Each number is 128 + 24 x the weight over the matrix's rms, rounded and kept within 0 to 255. Layers, rows and columns count from 0. Numbers have three digits each.

# layer 8 MLP down (transposed), 1280x160, rms 0.247, rows 760-846, columns 80-159
125125104125135114149129116147134132139127133134128145132129112126121124144097119140158137123126109107113052151150116125089120132119167131097140130134150148139126136124141116127122077142107133097109133141129099088116140118148141129128094125
125087075073156144175122124077114121108138115098119075121127147149157138118139116139135122130136145099114119151127109081141151090159086102092104100124129124146131107102136144199213132086129100115144136145144151177053172134138089134171113102
118085157109129113163127112108148105089113122161091131121153137182137125115151113173153117138147141145154094138095150136092116105131170136107150114068137126165115117102101121130108148100128126135116115159115111129123161163129133137145105126
141138104131150141142193168119118146182092127129115134153125072084084154153145111154087112169096162101087132126135143134091106127150149159081102131178129122094180096107148133145132110105141154112131111128149149095152128122118148128163102151
126084128132118158139128108151121129115125155139156144141151127139128154180116111134126141131125140076119113125128119101096138162114125117131079112085120100147141161141137156168169073126143147137089105116114129098129119166107110117088136166
189103127098155156151215176140120136094142191079138134120127152102184086144189149122116102112106151144106143119150164109136109141126084149160099129147107131124122148147163154125120111163095133160098085077126130085148146132151157126132140136
099148117124167114105098155139122084126165083117117138135091137137112127123103103133135131098146156146143080121120129150127124143139140139126106127128126102109092101124125132154110159159112118115124090160164155122158145115144143081138152072
137140110136146131144112136115147122114099099112092159163122186128171112104141159118125114141145106149110080083088113125135208134137115163110120144115121126126086122112153109138123129168167113119114099141156118135108083124138139119132085128
102117142123112155134105119102142109144132099114128146131110122084105105139132133074166122115181148137184114158134152104120117156131087125117113150134120079194154121107117152124149129122109079125139113106137142138142122116109072117113162142
135141172087094112106156157081113133161131165130080129175163143099130125077122130115188130142126130114128141129170138144093128165120101134137132089137156147129064145113117154093139144135095112094134121114169156123115152139163106110132090122
147131101144160168155111111097116127108163124143126094133056082093126121114128105150118121116119133088129146153114139163119088135104148104148107104141138102142087073136151160130170096145128112155159113149119170091113132146121140142144092097
132106127130129161121116149120123120091125164065130125116127129151124137107143146169097186133142137139122097105120128110098139093089115143141155072131103169102117135118117121158138118115128145129162140146153140152095085103106120113137130106
084107126103111144112134106117148139157092147138156121145111128102102154139113129135119109145106124114144133109146143145115147138128162132141127126154137132118147136113135100147098109150134137127118145111152110095137102135120139136154123138
159133156149113155127132172109139091114146090130095117144110172124101175133119130133109127136099139121133149129117147121189120097141097141113132134108155090165112077124096129105112124161123146090127084132143147089155174140112133184133118126
115126129129063170155116109120170150161100113138141131109093119109107079121112125110125078109112143104129123130131170157116113135125128157099123109147146137105117140129095115158137106153133099158139113120125118123109149175152136162165173115
127094149107137124145098127137153100142154132125120121124140148118121139130094108171144089121099166145125118145133108141117132158132133131139094133129178141136154164103110130113154124119131145136122108124112104151093104124130136089119114124
086086105120090152105107132181112138121115203109099122137131093150152156120125135141163155105122129139116117131150129156151097133127108137132163098186117127135175161105122117133131109111152104131102138081176147134152176174113103164156136100
082129152056116117084097098158106109098133099133158129147134084119109168126102127148083169134156154112117141128139155156095137091114084139151137101109188162111134165131121144128142126080130160101135135141108127096144166137102108152141131087
141136150123102131136124130114096125117156104145141111147136140121163128151084148133112120123101135151150133143173142177142115126139151159131117118123156122093144153126133115136148122156121162119127079128127124124112121174126136107147159145
146120125151155136132094116107086144139102151107097133098135120121106142126103193098097127124123112105129123137177107141082121185125119129085091122097094147076152168140154133119158140171119134097163131094158146118149126091108124151130134119
089105155109130136145130090086160130116113090149130116152144160144104109104094137116145128153126139092136096134127078148090151169121145133154118156157140160154162086140107118120117107123140140098114084180117137157101104098145086116109125121
142110098104119118141149146142082117136146122134127109108127121163184128078136126123120115138111158184129160157105109148141117155161117122141132139128120136095170163127108086117125117107135108161094115109096104138124157121150164130116144121
117126117124120184135149121109150126082139125113156174139137098101126109161112188144106138144107152112089144114099129175123117135137162122146122126097187151116183142125147178085142109171146106138094090141140122138141124119185159115172094093
099137106111110133133105124135065116117165155139130083164145144089172104121108150129115133133128149114084104100150141089143136076147124140110140126139133139114122157141103099126105095126150130160128136130116108136063171129115152166109175087
143132132163117136180151180119146119143100136107156143125148137142131090125143136127062110107133135161108133120090164113154175113134101100161207149165132190081134134118139118141096099135135165088116102141120079176142102193099097111105128124
152135131182122141110117133106131128145107154149109170129106114103137129124088119203148162129110167124110183121118026161135123127125149136149145163137127143124116096121145124121129123129180115129115159136124140105081128133135140076099102169
094097139094151163102102146087114105144107141094161124151116148147140144133106121118203102116164181102159163153154105130119154163143141147092114113115152157179151127148105110134102109134073159137109124107148057124117172125161129128164185086
127115164198095091121105160181110157104172143165073142142138087144106104079121103120132109137128117114146145139142146148128125089106123174144122144156124176166140149130165128132147159116132128180116110146156110136145146140178106128149146149
097143094151134095151139100095144146107106128146102125147085134135145110136113113117095122128111161117112112145149121128099103111094151053106108126165123145157098143131114182158174117162141131137146102127123139117148137114122133102129109112
109142127135116124144143109132150156118103121209127172143137112126140131138117153124125106131137141121113092134157113145108130108122158162095122096081146150142156144108156138126092137138158163151132139119127123132094141132151114129128115113
166107154144164115088117123133135120143119115115126139183118153113142098163103147149141108107142108126125147103120094112138127123076101133133121103139149065135122107115102102167091153110098108097094146130088128133128140147170101059176141124
122134117124117094164170136129136159139121117116129126149119111159119127132153123144122125153151137118117122141160142144105142113129138147136135121141167125107102140122120135115148132126132147100115155161111088146097164109129128135143134102
112141126161106134086130120118154125119105109113121144158078132161083087151141099157115161134107123124135100140146128129115145136121121134131133174138073122138107115158157095128135109097148155090105136134127130128140144128143102128066161122
101154128139154096111119147111137138103126149131117104164101167139129132132133080111092156168135120106113111140146116139130061136178107106127146129169158175110093128143130146163116132089107126179141110158160166134130127181119203139113104122
101127039134127111162106141132063074116147169099093085125108170156125156127122121135170065155112160120142165123144109112162153131154142112106149162109112122127123127156126076139134128136106109147140112157132115101170134131125153085083104146
151159121080206127146127137151121121134133115132140122113142169148121118135138172123122125135104135097131118116148159114137132141102153146108119113158114126135117166118116090120125115111154141150137106120116141089155143118143114111110134145
144123152133171119146097121091124125100108121126102084136118137106146120178140096118119090126110133111134123158122140137129151113184097124117150109086097132112095122149125095142170112126157142136075130108109175135157170105140130132124103135
143122106143116096128164094161145090121147130106145078146137135142100155144079133109092110088129097099134120127125103158120149117151140132135102089105109111144142147132110139128149153151127113105124088121100119142139157070116166151111103145
127178131127147115144142161132132125118127163107101112124129145184109116107103086147160133101114129121114097146100136149185153142131134161107126121143096151139118118122178104154159132163142145082169116107137162136129146152112180138129134150
089106117136139110128154119143149116112084110097104127125099150133085147138119108162145121107159105155148132162102142126115132151173152080125160099136139094143132133125127111167113120095123143094117165173173156165110169122102146155124129132
141133167099116106139123122139107115099130128110121108143176110132151112117119123156114096110107102131174175156125143124101112099098122159096119100128112097116121122159102099156185140137144101079178167106085143098149120143114150134084146146
088113093109143136123122154076118185161145148116141111167141153131113155123117147160123148127122158124081116126149141137139143115144126124154143149107114147127159097133083141177128091158156127106131092142125099127129164123147115102087129106
108094092108156135126116127112138085149152107141126163108111082160116115171098160121123079132148118114147086079188092105126170148133167136115101143149151129159099110124126138119164117136108144119113139117137120112126147118146109125107110123
117142093146107117139136148109122123131112127125076115152096162179154145111104133112154152169097156125152139155110178174121138098186147142108110161106110151109084113084130100102147117138152135095120112157140142117113150145140135080112123111
161106167150111093117116132151143129141139125100134123144123106127126147100105111133102111111116094130146097133142132095131123146126111121150128126127137125146130128132134131126140129101118112122130148111115116105151118136137155148122132128
152115137124117124118122119156089131176127132164171149167125136161136130121169125110164129183116127130110172137124128137107120104165185100146102141140190081101126124139112116074111140133100171129094112149146118142183144114130129122159131135
152135171112155128152099126129110156107143122074121145133113126100137108122102114129111105136103148143121122086096099115142079155114108110116177095101127126099139164205098137150163127120107120084131144137140170103165140161093158105133128101
160105090069064162144145149118151135151125210112105131156153129158079144110125154127119150159161118116146076122124169132124102121131125139090170150153132084116145170121146088152124183144086121102107137127166128125116152111111170145103154132
151136137173128124141113108116150125144128091131073103165140146112120127114152137119145126119154125090138103117120128108110149164115152165090087126133137155132103136142106138130158065128099128107119164181138093132135172124131170150145148132
118122124133115105136166114110147154134120102117124142154077160104131109134068128144136121189100157112123126140078124121145081106108146144095147134116134132191128109056119124124097131132068107130141152114117101149123144130116095089152147097
134167134157135140115129170156169116172127170099127152119128154172125151119140137116134105129135122100151129106145116127116147163130143104163110112162137086132102085142137143120103108187158130173164120181160109062117124152108120129126112099
143118111113102135151169093124160135120172112138138147152108128144084158145166096111145120141107156087099131129123125146102135126181158116122165137110134091129102131144128109088135132178115133115109150119122112094114111117159134121127146142
153151111093162136103153142091099144131151093160154112175159131133203112099129138120168121084103108098119101131075103111140139105139119119122092172116118115122128071134134154123114116082137099142135108122118141113148148144150114141114132089
112107102133142145120107119155106154140138189120107118079148187138110137136134128159133147087123119145138138125125114165165168150166113149138157144123138149144085119098147144081161122142138145126137139118159097170206172102137102105119136122
143116170138195069150132147110183131130110130145145138176133126077133126142144106154123147139112113114069114129126152132120152134135115110141071145137120134138104112078132116189148124126102120150119133139081092110125136151086079137155139139
125062142142112165147080132138174104159104103102109122123135134174135136140124146120121138141123106112130108126152182149167125122090106119144080159162154122107159137117194173149162155126150114168129122133137109147152058142127154164128127115
098175152133092085119127133107137100140085120131138157143110138166183131114108108168160146144144155113167120158105095131101187136129131147135110200116149122113121116155098123120166120132068151167155112117149131139113113121180137118122122133
160148118135187124088128120131133150150129144125127123113140089112090145127134143163149127126140146094140152138086136144108167124077116102119126137117167115119144112163103132141095163085115156158062166134115118127126122101149150131108089086
157176141142132110073124147116137125136122072138165149134099160121097094075167147104112119104114171079092159155116165140133114124155137133069103146107148152114107081143095102101166104169081099128102061100123161125143116130106126147133105120
119114088148162088148151136153159103099126151105138155138129091105100145137111086179114105125143081099121142123127135134162142136134169115145141122138147098190164167114137130152150166104101139131075128135136130141093151130129096151089089118
168125146127142135078120134116136105176122159121214118102159138121112132155112111085149146141134128114098131144105098085153128147092127097124118144129111117154080105143127098111164152126149087117109113129176144148146117168168094126091117153
134119106160157095156134118135144160121114149142120106135102122070099122125096107121115097119126109127072079140091116126103150099083142103147145113153138127150114105159154102159149134098118122158141125117156090083118120175085124108102166189
120106130092136120109132142126147132123127124120108114104145136113087126140176151119133079174155163099152126137154107129128122144102109119164133128131147157112104116130150118136138130100079133140109127116111089114135115152154156148084143109
112094112174137150156096111121111154149132151130076141140132124098146175100170129114136152111164163119118138127134128105129111149143115077143135117130123160126153155101109114104123117150137143100148130151120122138106125127099137100149122096
113111120156116122116128093129113088104147130155133139148128132110137145141128128131147143120114086095109099128114125127117139107121138132161133126145129109187173126159147142144175147076098106125135138113136146086133152096115121107152105143
144131134143168128121132116121119145078068155138105143126106155119115133146139110126123139128097134098128102122141135144124110134099125178120097139153146114130132141109151159111101124157131090135121082160141095107148131149105099127147127147
080162115126103104122139113132179120187079155127141109154133105147107096143105114049142155138151107091144139119129059136162143119168127120170112088110129110124101108118116121163118104124124147129101108175173144146155154113155145125095150144
134119122145148133156122133105147135137121118129136185161107137119117137120167167141152145130143140138126104100116171108132136113165104148099131136105136129145138121106112123112113130148102141186142141155133115112140139122126118128154100120
119106141146178101133093094080124091099111121092120120102111164085110113139124163125094160110086134132141107144102144149161137163146111140118110137150138125123147104125095147167196093132099095136112093154127194134164108122150096143111101131
146140124130135109131122133138118198120146103140144103149133121117155115097167138131129103197120158144121106090119099154121164102107147137125106109150140101128157120113133109148141120174097125123062082119116136134125138159132145110125142093
125110121152096134141144152107157109159106127113154172111123109114084117103063170156136131124168141105132120158089132104102133169154159127119115101150162149152148114150156161113085120127123152117146146108129165139117092160107128115125119096
162129111120192128155157120124159166125112123165149116111167097088166117132138129173157147147152102121140136153124097129118144107143148106095132144130145137104109086119076134139127123118126155128140149133144159108110099132106102143125110145
159162113124128130110093103118099109122143119120113124166118098152122174140128118162145122102147112094084095145105076091177105109152137094127132133101151138128094120134123125098128083177109103157106124119132119117145131102120123077118158130
148133134108129138163159122122128143148120102058158108125162099119126057117112153151133130128167127115088089131139106112063112126140130115096134151118135173102092100093110117100122112147105143083120137117156097132102156122132124150104118132
143144134110165134139101143137181097197106151100115130103125123128147126153176114149171119102108107144152109141146102109113152192111094143134115139151139134114149124154138064089148099145159093134098087133124151132117143086119094136121101127
122127103143097155112111161131123148100124121149091138157102135099149117099185141140159090129114145118094150140138093120124153115147132160113107134102157120122123143104132111162145115104117138132124117142116095145113182177136176109131101121
117152117115131113110081176088084129146130115139122084142161068127154169152160114090089165156172083099169151128113137142151133134102158147184121166133166132107148124158103120129133120152098137153139121129172127147103150130073131158178109138
179147156132153155120120091173119145078084118122146139147180100122108156105160147091105082139122182099102113131144104149115122118107169136139174146138195100125125126167139131108112107124153142096136118122059089113142166164115135099135197130
160110154171147148142167119086119152100114170101178121129173098171102144115149144122138146105116096118142131119164126158102119145152120113124151102132137167129153151113102079119137099103168123130131094108111098129116179191093123121109149121
107134140105121108160132121139109121104155097098122146139108121119142132155083108161157083121104162135132110152136119112101132129141122118097102108123146125110107085107124144104159087119121138171140124114154168101160140144150137102121131110
160116133133118126131175147116095081165117103149100129121124091094094160089135132142093103161130107147114130126115150131129181114153099113098122120105151140115126062133091121123113094123163145144170091183125125134099164146147134150095097106
120120175137111135123129115149119157156112133076113138147138105107114162173154092131117103111124141098124131131169147116152099109158141135123160104098153110132142132105145136102133106134148147083100169146075103147148169155109170160097141101
129168169085163135154123077153133110144140163187134104143127162106105133131138119114143113148165126097166118155112126144141113126157131120104116102140117118080146163144106137178144146149155136129072123162138135130125130139092132178155148090
089147133144159150120142121140110089102093127085107107168146105151169118151174122140115121105131148150120132134115119113143125106128168124139126135129105174120144124166120157131132155146140113136124123116135120153135109116122126081086138103
122131096107134129112144084105164100139124107128155122133157144132121138136112094089148107137122097123139130124122102121146106122068100142112116110139163101099105122152143145091126140114142107141148136089150124111093130144166116091156129108
118124155121141136128148160154138120075134145110093129163130167109146067118142126176162090126085120110110113156115115109090123145108129081126148141116115182134122125107139121157110051160145133105139163150111119196109119076143094128155156115
127108113188098150124170071153134106148121144085165189101092094105109174154114149090104153117111079101150129117153112128121084092116139149175183125058120116150193138121141098109143103146130128083153162111071094126155151112139145129115119175
# layer 8 MLP up, 1280x160, rms 0.241, rows 761-846, columns 80-159
142167160132135113150104186097174091109086138133110133096124124114133130125148197134129160122147126118129166124133098063152168137171112150127088103098148090083142127103101122110136116131178110174099095137123141124148124096170111130164102096
147145140151116095149124117110134135140115105142133172128131147096135183107106137117150131127140136116090121104135115123140145084132090105145082133146116122169096106154137122083142090163129146099141148118145196129130132170104117153122111105
098131128154131115136171128114128134134143151144089137124123096081137158133156096147123116107116141098138112154118136128106129102136116125122140049151115132127130144108095147093152100107123125142093116107099145132118112168135166154141143164
139126124146101148140123134099116145159151141129134143118101149106156167084098124178129092173156104114112129085138092154106114119125138141112133126131146142070116140095161121102137134128127112144100170125126133103109114110123098142113123129
100115079159146143122123161131145116087143142134141154126124107149116076161149127099108123142116147122132125148128172108142107075151126175139112113128134099129121140142141103107148137144133119096128110056141199161117126124133108163140154161
140098160118100119103112102099108154140134177111117134108175109167134117092127169103165140151127133144107166122116121104126094136120123113130148144143101154118158118173131126110149104131155148121173106122100150114108150123152136123134107149
150136133094186118136125156171107093157142133106085136117108169144163116122127120137109153135137124173148141148111122108151162145137149139095094130115132116100135132145147140172117127136182132130177112117129123160163136113162112093112107142
143138168129134115166124133155139118079136119113099155139105142105155140127128137132130153124113114115110121088158148107129125121130121124131097114096180138149111137134146148125172144122106189135157156155121142177154150109124087164125097105
118160141126119157164133155106095131126156142103162121118146130142129132154095122130161101119094157138147111135175119107164132161137144159158114160136105137134141165167102140162143113097184148150122127153125133139111108102151099123098184125
139183090140128181159172110157134152101141137118189134144108148147133116103128130123190151135152116088109135160136125119124088123101120126171134091141149113159082054143123135150134098114158142101120106144155175126154121119166121127079139143
128166121120126125083113151077135102127132120126135149121179104108128146138121087129107155113194135164153137129148114132106114120146139113099127092110144090104118165092122123083146151148144132158104173117155111104122113112126126145102191154
113148133139104166120131109138121102143116153157088126166118113116143140060102125145089123104123100112148151098119142104128097153158115119126117116116110113129142102141119101130111159137108128142122150138139118152128127119146188105146139102
127175112135093128112096157113144105141072163154153162089116170133112159141096157171148126100109092151138108128113135121121111128163080154107096129107156076158081116115120111162113169127169158143078115126143111151094166099110117129104128118
192158136119173144127140097138121087126137134100113130139134113118154131139154133110140170140123123172123173129129112103125121130107160125136116126149093125128152146138124119096108116106139148117147161146133123112147163077164148097165137148
123134125158144122133102144100118148161128126173116160151108127093106163116146102146115103165146139154146127127133137082146117152125110139127115115142099117147142107092115125099156141123130166117168145135107129141111081138117145107123114143
145140140164116140106139118164114138096148107088146120142106107138152050109129092126125154119139160137130177129157137121127118093118149134132083133150156126099143108125065156087145126150187114147151134131116183126096136139093140144138156171
162145119134130138186097114097093139101095163157116163133123155093119099150117097150102165163124091119178124113122122092174105153144137106114094149126113093118139108162137110135093096097139127165098156124104127119127143059079117162125171145
161112174140122117124139135164134101121136133119153086103087108159141121086150176130144115144131118119157104161126118118114110126111141099123130160141086140150107121108146145119112146113118109149128133121146121100116110145141139148130111091
140134145156123111159108136140128135133118115133125124144119126163153176121144102131064111098132144142108126146109112100087129164139108114149176143160085085121109125116120093125113160169112140113123122150138146159097098097144113110144128120
107130107124112129119119146130119137087124143109115151126141112137138143094131126114135133144155132096113154090161135127203121126113120132117155166107109135116109144166148116108151150116120143147114134125131137103140099125104126115154119174
112154125129155154184112123158126129107117099138130149112128136127125105128148116131189128117134129094143115175099108114132096108130136093158176149131118142163131119155118142144093134123100127149146125156133150091125148120121110151119119160
140143118094101100105121142119146070117167152127131105127162118092109128127083126122098148086127071128155107093134118105158127153124110129150098102121106103121145093100148116077113151164123120129126131112107139126117125116133119099151104166
088126061118133108123134159128117114148143133105104131131135162128175115132096135138126116123124140176102123137120179133156116142125144166122104123077118133119134101093134121104114144145105120148142126069111158135124148129107125100079124108
147148138128208127130123106100092161108118104152113115126128107122131131090119121115145135151111180112131144123099153104122150093114176161037145160138135120107153110092143103156090181127117102127140159111096104137162138090125145149126178130
136087130169114166112143149137125132112149122139136145128123109135099143121144172137130119154123114100131114131138121122141117111091122128113124113184110178086123138110110078140140121087077114132125084151082175181086096107159101114126148153
121098149147121099127111115107122116113178098144071121145102102136133094103055117143109159149150106135121086142099140132152123120099103118115102156101152120095107149134138138115115135160111147099103122116159126119143150105112092154100127136
102124151120136166161107135115120078147148107157140132084115118140096088151137092145134136151090121101126115153174137152154118142142136084117114164162120102112128109122127147130107092134106068139133111153135117138138121172165129131130135118
077148155094089160124122134170138113148127153148144104170142128134142107155076138115142123146160117125101138115164092161107120175119121128181136118154102126119133115142106137115141136158129137139124061112115131126098109118172117109102128130
111132128166103135109130134142113089151133130147151142110143139098148122144090081100143115133146145158132165143117169139136117131139132166101138118086126099153114164079096181124117143119111119160101160103126153124118107124122109107104092147
127104183060115093152109087060118153109165142139132121138092120142126123102149117116101125147140095138113097151132108144106148074110118133133103113130125156140177111134100183100084112106174145134103088110126145138092103134109139095100132138
115151133159125111133084131177167117127114096141105135105165115113136128141167146135149122076169120108118082158116131090138153135152115129125161094096176123156131177131074112085124119130147101081105131159110145124112134103136124116090147166
139114138136121136169138131120117096139172140081142149128170139123135121161157137146136138168160109145116131157138121121136106099092129163142103159135142117134154143126147112127133169154144119137130145148121155141123136086133099139099146139
121109091138090139135132140146143131137112145130164171102135079122165063144100120091130092120097160087096193110125098160153124120123102180138106096186126134134129133149131176137127141145142109163105135140159166162112109105132086122120115126
105133137125123152117143144115126145103135115173120149194054126130133099166138120143093123113118137145124104152156125107150146132114117114124130125158105119117110090110118138132117092182126171126108107131137143142110171110146088165132146149
161123134140176142069126121142117179107125108117139113112147160153123104138122109151108145118099124101136130144141116119146178118137113081142133145116117109128156098137188109121109162131097111126110116148066135142113143112107095122137156107
146140136159137133131107151124101113110130144141126116124145109140156128154129097116137102146118135094083111110123191109119137108082114092109108130125086121163133104132102094129097134102143120147120143125114129126156122107154141136132132131
164166171105101089123129139115134188106136183164128147104120147095097108106149130132119125091156127139136108103089121107134136140165127176140123173119111146111138161117129148129056120117094152143142135107129146156161141125114115045106067179
134113155115103126126121132228086147115166148140158129151153078123140123155101109129149111106142135190134066127098169190122148112134141129136111128141101120148155113123171159102110139146114119148104106100137138120156141124093106183099186099
104153112111108138121122148132118140133171141102116112123107125144139168164160120089136141131169094158093143127135158157092121161134130170126157094146121111144129121127117103155066102164101128138129065147115106121110135144097204122155145165
146140121122128121141128097173110106103111156072110135129100106113141117120107124129124103151099106153110079147104105131108121121096079096116127130127098137111127094150107133140079149137137111124123113139105127152114096154088125127145196132
103113140131104115138140139105115168150136148140148166142138099114109140153126175121147139095138113172146088102128130094112130120162102137160124104128100136114148122149114101148120095146135126145119071189156140153093134135111089139114105122
141164141124159150110133150129110144102105178119111152124117163119098146113145114159114148099124111154101078091156123132166161168111110135112132125152138084108156135128143123107124123178135145136131149123116125114106144121141143149084086155
129142062086149146148107131155104147174109150136136087093116126123135127120140096112127142143121148112137174090146127114154117136095129100146197116130130116149105104142140046156117121127077105099099108131141107143075110117121103103124084167
056140111123143148122125115105101119131115149151140080141159196143151134137132120102152136129144128121123177136124117143136138128156116135098130150149067127123135101146156134144129121196156104124130122132106097168123100138123115113155151185
135134109106127081106119146137117106178191110129160130136123137112116094139116060126137118106122138132154157106113123143141063185154143103116104162125164124100131090141099094166120096079113121140139098107122142103126152113140138125117147156
128139156083139103111142149141091093092177090137139150147135141136110114168087162130129098151134104122104094139117125143141158130127131073165133141107132093121161145153098133120171140113170094174121173081130160134154136129094081143151111152
147149164150093108111117144093125139154117140124136127118154136073133125121101159080145134124145163111128165177087090118137115103082171129152117094104117105151103112114073095129129111106135113141138079113113188080093111150099099113148157100
160145104099084132133132135105146126098077100073112127085080095112103141175119175154130150119157110119161081132122163095134095186144120146139165102109114126111146176138113114148104100125123101148151096122078111145111137088134195150099157161
125123097115115127097128204143111100147118100147122134117125140113133103116113145133132148130136096128120142088092123117147097114150107133112119110132098135158141153141150112186106157098090148136070139144149098146133118151135160110085130127
101133184153157127160132194147134153159121092113112154080173152178179104107088145154167109119143115109084126124124146097178114094137132107109123140127132130102103123104113123114141169101081141163058116153119107147132135176138166160101152096
132130145118129153156128176146156138117100109121120113123150130047132130116120114135115134108178126147165081105100113127106116134071094117125111115150099114129110132117125138146145128122136151110117100144112129134113125159107113100124115098
127108116116143124148148117128144090130158130115120111148142140137134089104133153123107092125115181115135127133128103119150096114141095123138198119154120096115114144146140113160137112149072129129142142146140157137079125105143129139130178176
095170124129131068117176161098131113141122156106106114070101120174136099157130136135144141150117102116080119092129142163148119146105101077162153122133133164130148155138098093112138177156062092132129151126152113108117131068159118126113086149
128159096151113127102123108139098119128099135130119163112101103109142138126108145153152129109170139155106133165138151094142130130124127116132084143132150139148117122092121121140174136103094095174071125099111168115147127099129142127124103153
123139150126099165153094156091115142142102125097156105138128172115110093145150122125132098178073120161102115124124160110118101126132090124131122134134143151132130107127125131169131125134145155082109139123089160145113114129108126122120105107
125109159116137132142163133142155078155100126130139091114073130131090148135182111085138148112130163137176132098128138110122161115169148150166127132124103121111174130133110130123099147095141153135171166097146092115144122112123142118110138142
152190141160148130140117101132110127121147132132157153145126149121130139123154098102140125128176132115118180160104132136168154084110116121091128156158118121151121163098119174172129160134131082119147179142133148111132107088147142133094090135
093134119119121167114153115136123084125103181153144146189116129123119141131162102121135090109141153141141166148095128140126129067112122100100139120195109081108105143153122104093116112126089105104117151135095173144131142094101143042153130139
137157124124150143140117129151140113098174132142151100169107109088163137144078098138122128096119112132109123112086089126126105162127145110121152147111136159131134123113098089116136158150086134153122128107137122167073127100119108105147125153
115154126092109124122148158173153076091133161078139152104124086148104135110147095101126152123174095147120180132060168119088116204193151120129151182121110115151108140155108100166124140140111111141162118152134109090093120179122083102131147130
145109124096108122115151148134118115139165112080118122122127142135126111150131128115078102154134101154159098158116154134107151117152073167109117124141123114114136099160144164077098114145162124138043141123146161139142063121182147132121103167
128134113142155147101123108133102168145130146100091133132111160115144165116160104113095122078145142151144149145154108131138158178119114125115148100127128107108142124100148156138140123157108138148132127117102154125120124116114133105139143120
115127105152099126124118144147155125152148151169132155145126138119124130132148134136162110123119128140165125155131144089112126151103100138150155098073128104120137158133141143127123148134117150095117128137099156135121143158097134124128157148
132148083125152108162119148140123136165116122104130141131116135146085118127161123129082109106127142141146097125138123100096145140108131084112117127110108121116131117117123106103122139164116145146113126140131124155120098132130125119117161131
100152185096087113138102115135161106145162135092140158101150110085180106123168124141101091140125157174114141116161136149104140128120121092115091122156099135181153155149083113108092160121083137124150123113148129124144141126119138116101148143
170125132191151145153053127151112157143193137126119160114093140137134181119131134124156095152176111059117103148087141174158142138070125138075138122136141102151146134149088098131137136165166128132153158136137156109151135107094135150167163104
113129148087081107062184125150100122142107087125133114123126142150161097130117106119150102156144121144126119113109096134126143140163143107098117135173113150098093102143120142127123134147124100091104128108132149147101130138147117143130121154
097139152117149154124128073126151092127180134107116140103109122088128126127106092157151158106092123129159130108106130085135091094165144133109109129126145150167108163118144133118130145143091134195207205110135094168102171130117136148179129144
173130136118110163098148110142144164142143140115133124189150122151132131153098102126136120108125130145123134109123124156138113088112104104097148130127085120149129116100136119146127151120100152106133095108119083104110110118106098131124131109
092154116166133112118127146133103109152093110160137135095146157107143109118146181127131128088130123097111145136128133088139127116194129162136131130126091134159115119146134120141118188150123139122151091119118163141119127153165094123067087139
172118142116144135140140157099141190118095188138165127093120149118136139161096168119147102119132094153148155133131130152097116126144124100112099116141107122139128127131110116159100137127102133185111082118129125133132131126150112074107123123
102112134078108103132144123149139127173108131092125185107131144127094129131122112138135105117134087144094142144085113125164125143142146093102177137128161125137157111132104138140135139155143150152128121120128168133135147111145136161137146114
159142151092126132166098170187078105151123146083120152154148107108113129173135132078115146125162120113111103125143088113126134164146114133115122159132099096106119110143131102104133153131118139148090172131121182091100138120147110145126074128
127150132147143128089144091133139080145122131139122168117148112120113139137123107104144083143129126122116115139106124106133139150135125129137126102120173146171116104160151160112144159127097128139147115102134132110128141118094142143120110120
160157114151081098136105127160116123160099138112144118122103159130156126119121161133120133109097129117119137083151086137122141166150154145065138093135144120101137141126095105089127121161119137105136077117081152136137173144144076114109188184
091139164138124145137111140119104077131166103109115131146129101105090137097115135122152175147161115115101167100163121165135106166093126104117103192131104145121133105141105114144108155132109168149134099169114154126158104093196147126119121142
111123149145111082119124093117162139106126108103118118125058144073146117099189140146139177147133137149100101131096088128114114114165161130144151124122114115083185144146135114174092117107112108121130169111147147124137149141106120078076102130
129139149110138175099092181131129109116106133162125130077112181153121124153139117132150135115138138168139176137201134150130164117124108141132152115121141125147113147119138118168125123116141106101196122061114114131150146158169143128124145168
139090128148065102111100129133144130099102129131093135164150118099146104196121174173130061134085110119154157086118166154138126147108147133111131153080106162111122142111145112135126204115097158116149124136139085114119085085155148121107157151
145107138122079089120147143110141158141142125114115115146122142127124115150149127139150119131146085125115151130114102164125121189116139136134118125084088097109137162095113136158091108134131150168136117108086119086148105140083121138102150136
123139089112162097123141162136149179142122141124124152109131144116137093123144149172136118121111116141125141159143117134137103182150117140135121139126136160092107138178129123141107172142115147125071074159112096135085139115171157107104142130
122127072106142158144111139142113125094105130096105119107111127150123139122173108092146107117127113088115152120096100141120095134076131077140113090154145198121106122158137156096091142142173123192100108147122123106118111130110181139154150178
122110087143129150137148101143103139100128077094112142156138110113124129110187126161143148117100170147112169115117143100188125128096128141090143131133107125142129102098115152113139157142152118127128181109132101094114103090147074112137120178
083160146123122139154106143162124109131128114134117140100144119114136122114130100145150130090137095147127139133116130130171124128114135099080143124111155165116141148114144089125143143102133122138134131132117125098093126112130106147171114156
153122156187102141126144116135145049128122141148080121090119092119151130136177103128118115097095105117125111139171116119140104172099109167138118138129118114146134084092153099141124142125135128159125107108117118124102115123134163108105145113
119123136116146082139087061093170117124117139129094115099171141085158097088107142137122120109128126101121108093099116111142141126091141133101135105103137097154130116133173142126122206162119099151121169142131147091125140144084090129116129100